config = dict(
    n_layer=16,
    d_model=512,
    n_head=4,
    n_kv_head=1,
    head_dim=128,
    d_mlp=1728,
    vocab_size=16384,
    activation='swiglu',
    norm='rmsnorm',
    norm_place='pre',
    norm_eps=1e-06,
    positions='rope',
    rope_base=40700.0,
    rope_fraction=1.0,
    qk_norm=True,
    attn_scale=0.0936,
    bias='none',
    tie_embeddings='early',
    parallel_block=False,
    extras=['some layers without positions', 'short convolutions', 'capped logits'],
    init='uniform',
    init_std_qkv=0.0294,
    init_std_o=0.0,
    init_std_up=0.0294,
    init_std_down=0.0,
    optimizer='adamw',
    lr=0.00108,
    beta1=0.9,
    beta2=0.98,
    weight_decay=0.12,
    lr_head=0.00846,
    warmup_steps=211,
    schedule='wsd',
    decay_fraction=0.808,
    decay_shape='pow',
    final_lr_fraction=0.05,
    batch_tokens=[65536, 131072, 262144],
    seq_len=2048,
    doc_mask=True,
    train_tokens=1038000000,
    steps=6748,
    dataset='wikipedia_en',
)
Each number is 500 + 40 x the weight over the matrix's rms, rounded and kept within 0 to 999. Layers, rows and columns count from 0. Numbers have three digits each.

# layer 2 MLP down (transposed), 1728x512, rms 0.0518, rows 1653-1669, columns 0-127
479509494478464401487577495508460463490517496440501479485562514455486491525493481504485495544549554524552438399466535540489450559489449562522517454512506497536469471450526470464495523521495472550469511401552461555524485506476556513579493417424424395523465470556528503506448400527501505512494449498485461546517494490495546551502474430477514487455443468515504518509510481564548493461496
497500471610463476454485522438521513459546564505512568459444479488469548481502565578537573506534499538500536483624568493548465547417483510521453556539518481502535496537511458497459581519577496463565437507480530430485482512501454477506507516555483432532459555508494408483524503533505504556518529478524570441471489391468491518524530555509491489516543482541465489479577569555515453522473
573535598444499518547549489407502477464474470464522535489486481496531532530493545500472512524571474553523561533428486509539467490493511548499508479554501473496486465477446525553535580555548479506423514562487504503571491495515451491447536517498574490490546490490464464497471512465516549496514542524495484498448514516451383535437551475504507562484527499566519470541535562425485524541441
474473450444533511504486492613494508526485537549503565452542584572474534494517457452502489452538508481548389532493484463536494471505537488490530380511501469486487533466494558578564536494504402478531453424612405522487547440489463459448417516539553490472519478470461425515523487498532511515473513531453548485490503532533547464497566501491458489579483447557507490512611435505528529452485
449494544441545511490533522462456561495457440464490552477531476483527535505536557587521529454468500515483456545598505531445455537548484539518548542482599558465534484503536419446480489466470494452483456600501554452430539469505469531469495439483513478506529512534562457553511533487543474448463505471591446485481447470490481538451514440436542504437513548598534547448481521514459451502535
464553565394511455566472496510514511466483496496539483477574482535483551521412511492581542497465468470525476558478548448519471520514493488502473540515538508498555502488529459549460516465476444465564466625476537487482522501501463476454405539506560493499532471519520507529530456548522474530597449500501516496451554537560556461449531503491502517505528544464441501467463480471472511468425
512489490509490450479457496464494525453491484519480539550513447472475518478517568507521442543427560524517546543499555525449490498564490525478476509528488521519527517496455608479548508479488425490461563474453400463456457494486478520455435500551524485481488492503443520471456465590509486509485488446517491592423501505482485532435465524546518497523413474495484470571502476476478505409514
540539492501479545495459494525451584532424488493511517470492483457509459463437535439468497520515538485500513469562479583493501473464525484444491555509593558478437478564490434453547497471514437492477495490521480542402489467513490506524520479521430493459536574509551631523509416520444414511580430487549561449535486466543471505441493557460536471495476463468465511448487399443517466424528
412498507563489511462499486486489485467534438524515439517504498420539458449500505498476471439537488482489435491453492455493509533516510568558507508500492516527450538533498592561516458488480496521532478676532517565515555506517561497515512544515522493474467510596453375466450566456484432532478511486579522431496422514460462534485502454461454514556516457549571509522473529492464530502525
439516433446536437559521556446469523505522504522497562513483479409553543494509538490528519485517507466512420431483478516452590497495512522456511486438532554544458508494475513475442547533510487491501480447465589493576497485485431446457556444530477425550436504500525422473445426470500420408523538473524543467527485534513450471482555517551403466533443466575404505536478506435468578427589
502520514492440507555510494548524481420519534438543375456528498455460533464436500520573539443496485484469463479508414549506531482451497509506519509449508517497504465516544508515490443506499578508499490469472512446465480436513516508493504488506501520486466416550514435477485501487500432508530492461427543502522429445495580488501465547498528474447533477498501487476469504493503566511501
457537486566489450448520567524488541539488485482540511586530491520518487513483494524561431479468517508513477447504543514533518507437491402484525504461510527478510489508461445505450526491487577544505545525513489552500555564488535472543460509447494477499439425543554562479536527518501476511491481462491517473472496529484484525489501497572451494549429524483505478507567545451495508481546
451485546502475507445499530424525476473498540455508546446509511480515537515430494502583576539512553459535562484476457511496552444476563583501522410453476443506508459462555511503508550495468480530552480491494504561463499546501525516518524421519454560512510537499491489419573511536566515492481493525488533452483503480482447457451498465550448499530537443505470498451552480523500549458609
507528491450520455542476469495526451450486443490488457443583503594469501547468547490557441456521538510506526502490434483568478474509515569534555514498515530537488558414478571460497568504448401479480504640455541487480494541535529449489481513449498493435509553497450473534550554518438523485483431503452507457514401498511507558501505497478526478467510520477480589512477458488481592550520
457517480495475465560496467500533488536493483459530488543519514501471516527479480473543507472535476532437511507488490455498474507542511556518520436502498534421477477449571488513516418566502550443465478559479523507544439484497393444556467473545501500508533520505485460423450445537514518513441581509548485469497540519478512564488491396537428516514508495458486459452506481495498493556505
491534550534493421496538538565597499434536484552476433512520513546475570549562471473524419555451476489549434489546494572495560492512509482475557596461520504478504534479528461540553547511516559491558529555566470478527508486564449524501453506473503496552468487505480538442539581504557515388501522461488463483452527538492501458481522459486496514493502461497518500508497462511514457555468
478575494482474470513500558465491478478410538510459516495500513503445479465478549431554542500477520539517551522488419469509425479539523495487432550475492443518503526527535504423535478530486472544425428400549509531466482567505532519509458439528440490463499485459454506526470468544492581524491506503418488516487443562503526470487471523462483468479503557525480467496477478517521520448541
# layer 2 MLP gate, 1728x512, rms 0.0528, rows 1654-1670, columns 0-127
461475485465500475460484501542494544546542422532459511495445518487458463509496490530541515480545505547560568534488427549599518534495529446541522411526473524499589461469504460533533541433464525522535498463533529527494483546473493498486429540533523458506494548484488510442480503437438486422486457476489560531505506490446459412533447510504448515469481501553471503516443501558524475512457
544473472496484494526499498490480453494545473483482463504492477558511479550542488504511465557468498521427496453544430484404448564405543541514599531584470526437464520531559475513521425456478553502530491513445479526489429520542478543522484520476535459471520518505511570462531543472544558471449519488490511549509498571508497469547509541458487449525492462499523485533515449478544539432507
411556566507450524541456497486482554540499509492447464579535496515513498433465486482526494528547496488540601474541576497514493483519531459503478462491554488460539502548518580495473554525472487458465482465504591488388572509492483492550567485483556515491531478524451518464520489531494453419477575517453479474607528506429565496541509555428520559515499486534512562483461526554455511443475
523520463555480532490490475557534487487443493559492559490490482458394498564482519535510475514523515518461502493464471505474469489502470526431503531480501518520509446585555434536507566527507512502472482481515571433531503526577551506553495520510545568503399472466491555503453488552522465470581400451472519532509485534474489451495445481482529524412546520469531457532542478474595530484480
461537520531455512509549423495440452493480503494512495535553570507402436559478493490478480557531505411448437509512544446496439452517506516545554444467509466468478400483449524464470440514529504534523498484527547442517443519556586506556365530507553529520504528486567526516471459448518501521535493506535504499507478520518466499547483509476522516432479452488538470495520520475496464537459
426546481584459530527597470580568529523503497476567564500409537521505519535511500543552453500501552464557506476586525481504453507488444485560505503456516551518524551522496533523475481461526516421505429481493517480500466440537454478539536493456383532499544467443565505461583467543557454473461481498526513462480470539584468554505557479483458491499517478470476460572503449544546448509470
535536468617518554526479530529458457444586435503520511481462565540580512546595542566510509533510505462517446481490563576431414504508607485483466499502458524505437552516464491439516461420487529509527538476493525504415487505570544460587504535542413520534495523475493526539481512445566512579491490520525595483506567526514503481534544429511520499530529534524491488493527506469544507480544
467508461530475558474493450559547518555483501519487528441520475504503445421537571484442488468511469511541486499540501449529513525503452462563574509437482535537379517510460538436546534487556541567486484471528498517485496474505528559540507526473466558531499495587571579478483517503503494535513467494449495511486503446573516522543527535515470497521487463545518505479438461532544466471561
474534433606458553498533455512543522454498538545543440513510502501462527418487493495546433553523413489474506547480457484547449449519433531433475476610556540451458506540484510486520502486476587430498507456466467381524501534527501562562500537569452447530534435527564576500420533471534448444448564501475522545457412474522470501442485525380449482506483589514427439481493484515482551425485
468507502555510555540571544449392520440499466516448527525536482516457498460560532502515488469520497494510535515407502527541498541554501517480533552432492539484439517507510489495528532504481553495454566478516568444515463498562452476517512528466505480514556458529476499551494513502490494489506528488563437492504477486537512541529538530539478547555490481475532493472493442508522513476498
505541510449507454521398462491427507531524544494501599466492554431491453534538439497534528531456445499477500515511465468520543479474535470487554451539484498539555450435489514504470461475531554502523492469547527484451493499534506497511495556484473523571499471480482447445564525518504484514526494472449543514498515513519494466563475461536440516507502500512503504469504519519469451517548
575494497517534480483494520468551484541504484548474473539448511492465593558570432585456542461476483446552543569453522463466483506497561501484455465518514533513435476486514537524546486502516456522496520488488504465471488447449520486522546558437472576522532416432557507490487531511486506522461473456516511557542567562466507480468534483529496504571562523416551482518460450495532528507501
499503457551466481486488417489492482544501441483509483447529471506447522455500517476525554507506459472488507437459506440536581550402472527491525461454492489478532536521514518509502523486455421468523537475519500560481540519524491537495494450413393457459485519509524493484484521516504595564617508523492516520527550437511487486546551514506569633511517519479577472532510515542513486438520
508572464567502513512388490479538499545526487556495500509487465546538495555525473455476513562505449530533485554517428492469497451439500447563524454549533539533483495543505487514482454506473522465575550491488485489452513494488459525470535500578488489516522535524480527486486521460424438464451490526454502541467533564453464481523497490510485499523483522492458530543548472488563450556517
482494503515478425542444502517510548490549452507529511541432528524544570508469545579547516511461523496435520487512488459456462452570475503413487503566517575505533495472497484560422526543543480404553526465564538426491535464449477544527504518467494498566526530467529524554522552538469448486490566518458598577533532492460540521580541484421495469444453437445515452457500546521533539479525
478530525505521486490513447463506510530507499537484422525527429538416493488491496554509555465480489465461471565459585431471485536482536435407499495488523506565582509541440561502512530502529520433456498452528520456501549567506505448466578573471496474483534475588526533515511454536573534487519570507542507551489476415483541444571537522560460512507567509538447519473478457503507487453441
475493487475478547456483466499550506503441466505493517408512508439512499515506495519491580512508456613499496549518456418541484560467503526561532481583579540459522478439511527515493516479547487544520496495554559527450488511538535437534437454477551442498484440536550515508458543519462526530486479436540521528470488487554461468492501538439500481540474520479514572550510421432469449511486
# layer 2 MLP up, 1728x512, rms 0.0512, rows 1654-1670, columns 0-127
496441557495446560468492504452469512502462507564488511529553459509514525466454455464507489471468456560474497523480502543518494486548581514505475493496486557448525537462532444452477515543517508541524542492447473437528546541494470474491522571488500528532532543504535494496509528500581445452457452523465466562472514514536546523555506493542497562482510460563475550484531537485484443501512
505500512468458454463586533503492526483462533439501527508440589480454475502446475486510499468462542485495456545429479541486551535502516476496546516489476470472526496510479395499456451588470501499538538503451473514523452561564564489492517460444451539450510419526503513480495501517530432505398474471460514586476429472448441511550512563495516545489558526436423547459475502495499520450518
500483541461471537407499517518478533517469507572447543457455529480467446453557493478511514539532504547519511545448556528570528530479455532456440521509429517435483484469520572455534500490497522437513528503474548466529546473448488422495413527539503488560541472529473559498515493540483536439526437502535445486486532475475470564487475555511515480445475499532495581514513477390482544512507
483421452534447552492451406527542496564443505534477523497506480491457507497498474456479524511489490494521539512500483550553514567448529497499508522547543556525522478594480549526516447544480413505510482496536463528530495467557501479502514520538435499527430479544433527611475543468501458547510425456503529518439591520546498513384535427560443438519485480493453475530543522522456444503505
490564475462465523510497583446519457527542507517542512491495499424439463503547525470485499423515544469442509532479557483588533505538531515515444550515473481447484474532566526518475495462476481473500514467503483543456506486532493480533524479535514477525490482514547486502524416524495568502532581522491401470641507528497431517509439489499488510516520518446459534480539442412462500493516
558582502530494497514517455464546485485476454482479468496441519417468480508442541446496465513475490517480566564501470478444453464429499486556482487481438457556561552500487529520425422546523500486502496508485417585444476465517542544497485461530498505471547525475534561460510546537484434450474512492496463497440528444489593518520523495498506511476562505485462518550495453454445504486546
488537579475435487470455477532486569395486526448502528475515490485504425464472422490446514484489443493488535466493518472517489453435418471472528470511497498525512451533529471527454506535483507530505528477484517448596547451503474575494615539519452483471541448527530457500497621483489514497541522501487520495553531508525471515517548472544446547565514491533544574535600551531539520565457
551481462491546555457514514425542492574574477543454511509528430486569480487479532527538470455538519527525473544467499518552540478522524526517486538458392551564435522450445504468495548551489487553550418484546493536504472499438577439511538489471497508480482433506490502438471560492557476496542481529474587503526508529478523566458509542530490563462539602526536471452459463525482441509524
484481482552495568562479518511616532477442490461515495488582590406519543508538446501536466494502573470593496489566490515498523497502617532442465505546531478487437405453548500485433441488478461497532466487499453461496541520540475531517545553541493541468552424577508506531454494475447422489483471542481490527533523519475479538561463450520614511499419493526502479497532506533521527513466
575519518523580501483497501437470535501525418495482456524477469494548544504511517495503467423442525447486501463466517494393558516514515498482521547535454506530491467494507552475493546508472486504520488496504459511455494470481517534510525491572553529541503492558473488547466498499470429440484461512475483458499485538495492471548501539584478490474500578521502461482436529532575509503518
563474514439510529478540549529470474484476571479478524508576565466467458459533447480513576491514535469574471513427496487473482488532498549464474511476461565490462509500490464435450450519467526499503528514534586469506512475495453511486515497470474513557544513478509546513498507538502473540459427450555496530493440431492531511573531457506473507451533458503578544445513464498506498502608
491508449546492533504492516510489508451493499483491555532501507469453516469496466467477465514489562551505487493507503451436512520524406499402513558488446522542452510471527527511506503478517447554512473493523519463538495532420504569570579417552515534559503498477527504536472459455468434498475523550504541492472475584553587550444464512554498546467557494573502498541508493511548466585579
472529501511457489557446399518473535503462424497530467428440545507495533520520462530510419507456521478491482432463476442484392526440439533541549505546485489509490491524487470464496472503524545416545546503467529575558469565476441526476428480439499500553511518525524524462490463499434506546548534391566445508468472485570489505416474466530478454425530530466468462552490416526564451570424
520427488443526550489446485427493448549520498500481408481494462551469464539513499503495510521461493432503484537455494458446513468520509491480472518460492509446527424500487469527484498450477513569515412502529491519500468513517469420472531483486507485486505468454523555518556494534496486491466509447530449511518530423522485471513443509554519455448428471602468537495606466492544547568432
556477520516464556531530477498539547488544526519463443580501394521521515534480421472518480493513460464503565547500463478509507524455485496516496519488517529525512484470505472508497472510486524429499468473469542510509467482539421590567451569561547522461554451488538486471511478485443448497495448512529445467455484494479547521481538473515496578507474468460576572469504441469532587471557
551485469503417523513539459470390439513560453505495542514510487505532473483568558488508534434507502464465472500545514558412440494460462513598381473505492507497456509483434395375537527505510492421463517515490550442461486542477491571477523506463525557534533453512505542497482490562497502535475474439483478486530499434570526547470459519467461567443546417566396521425516510518549526422508
567483516452505460559548517500505497465569485528588505530500515482465413510496487499555467528540463611504427449466518424552493497505472498475466477459529536519476472488614570524427482535498540468493438503511546466459442547520513481514500499502520552495501508555486458472529482541504574462549512475475576467527517479556488453534428530436530533518497416444471469566510506467494556464502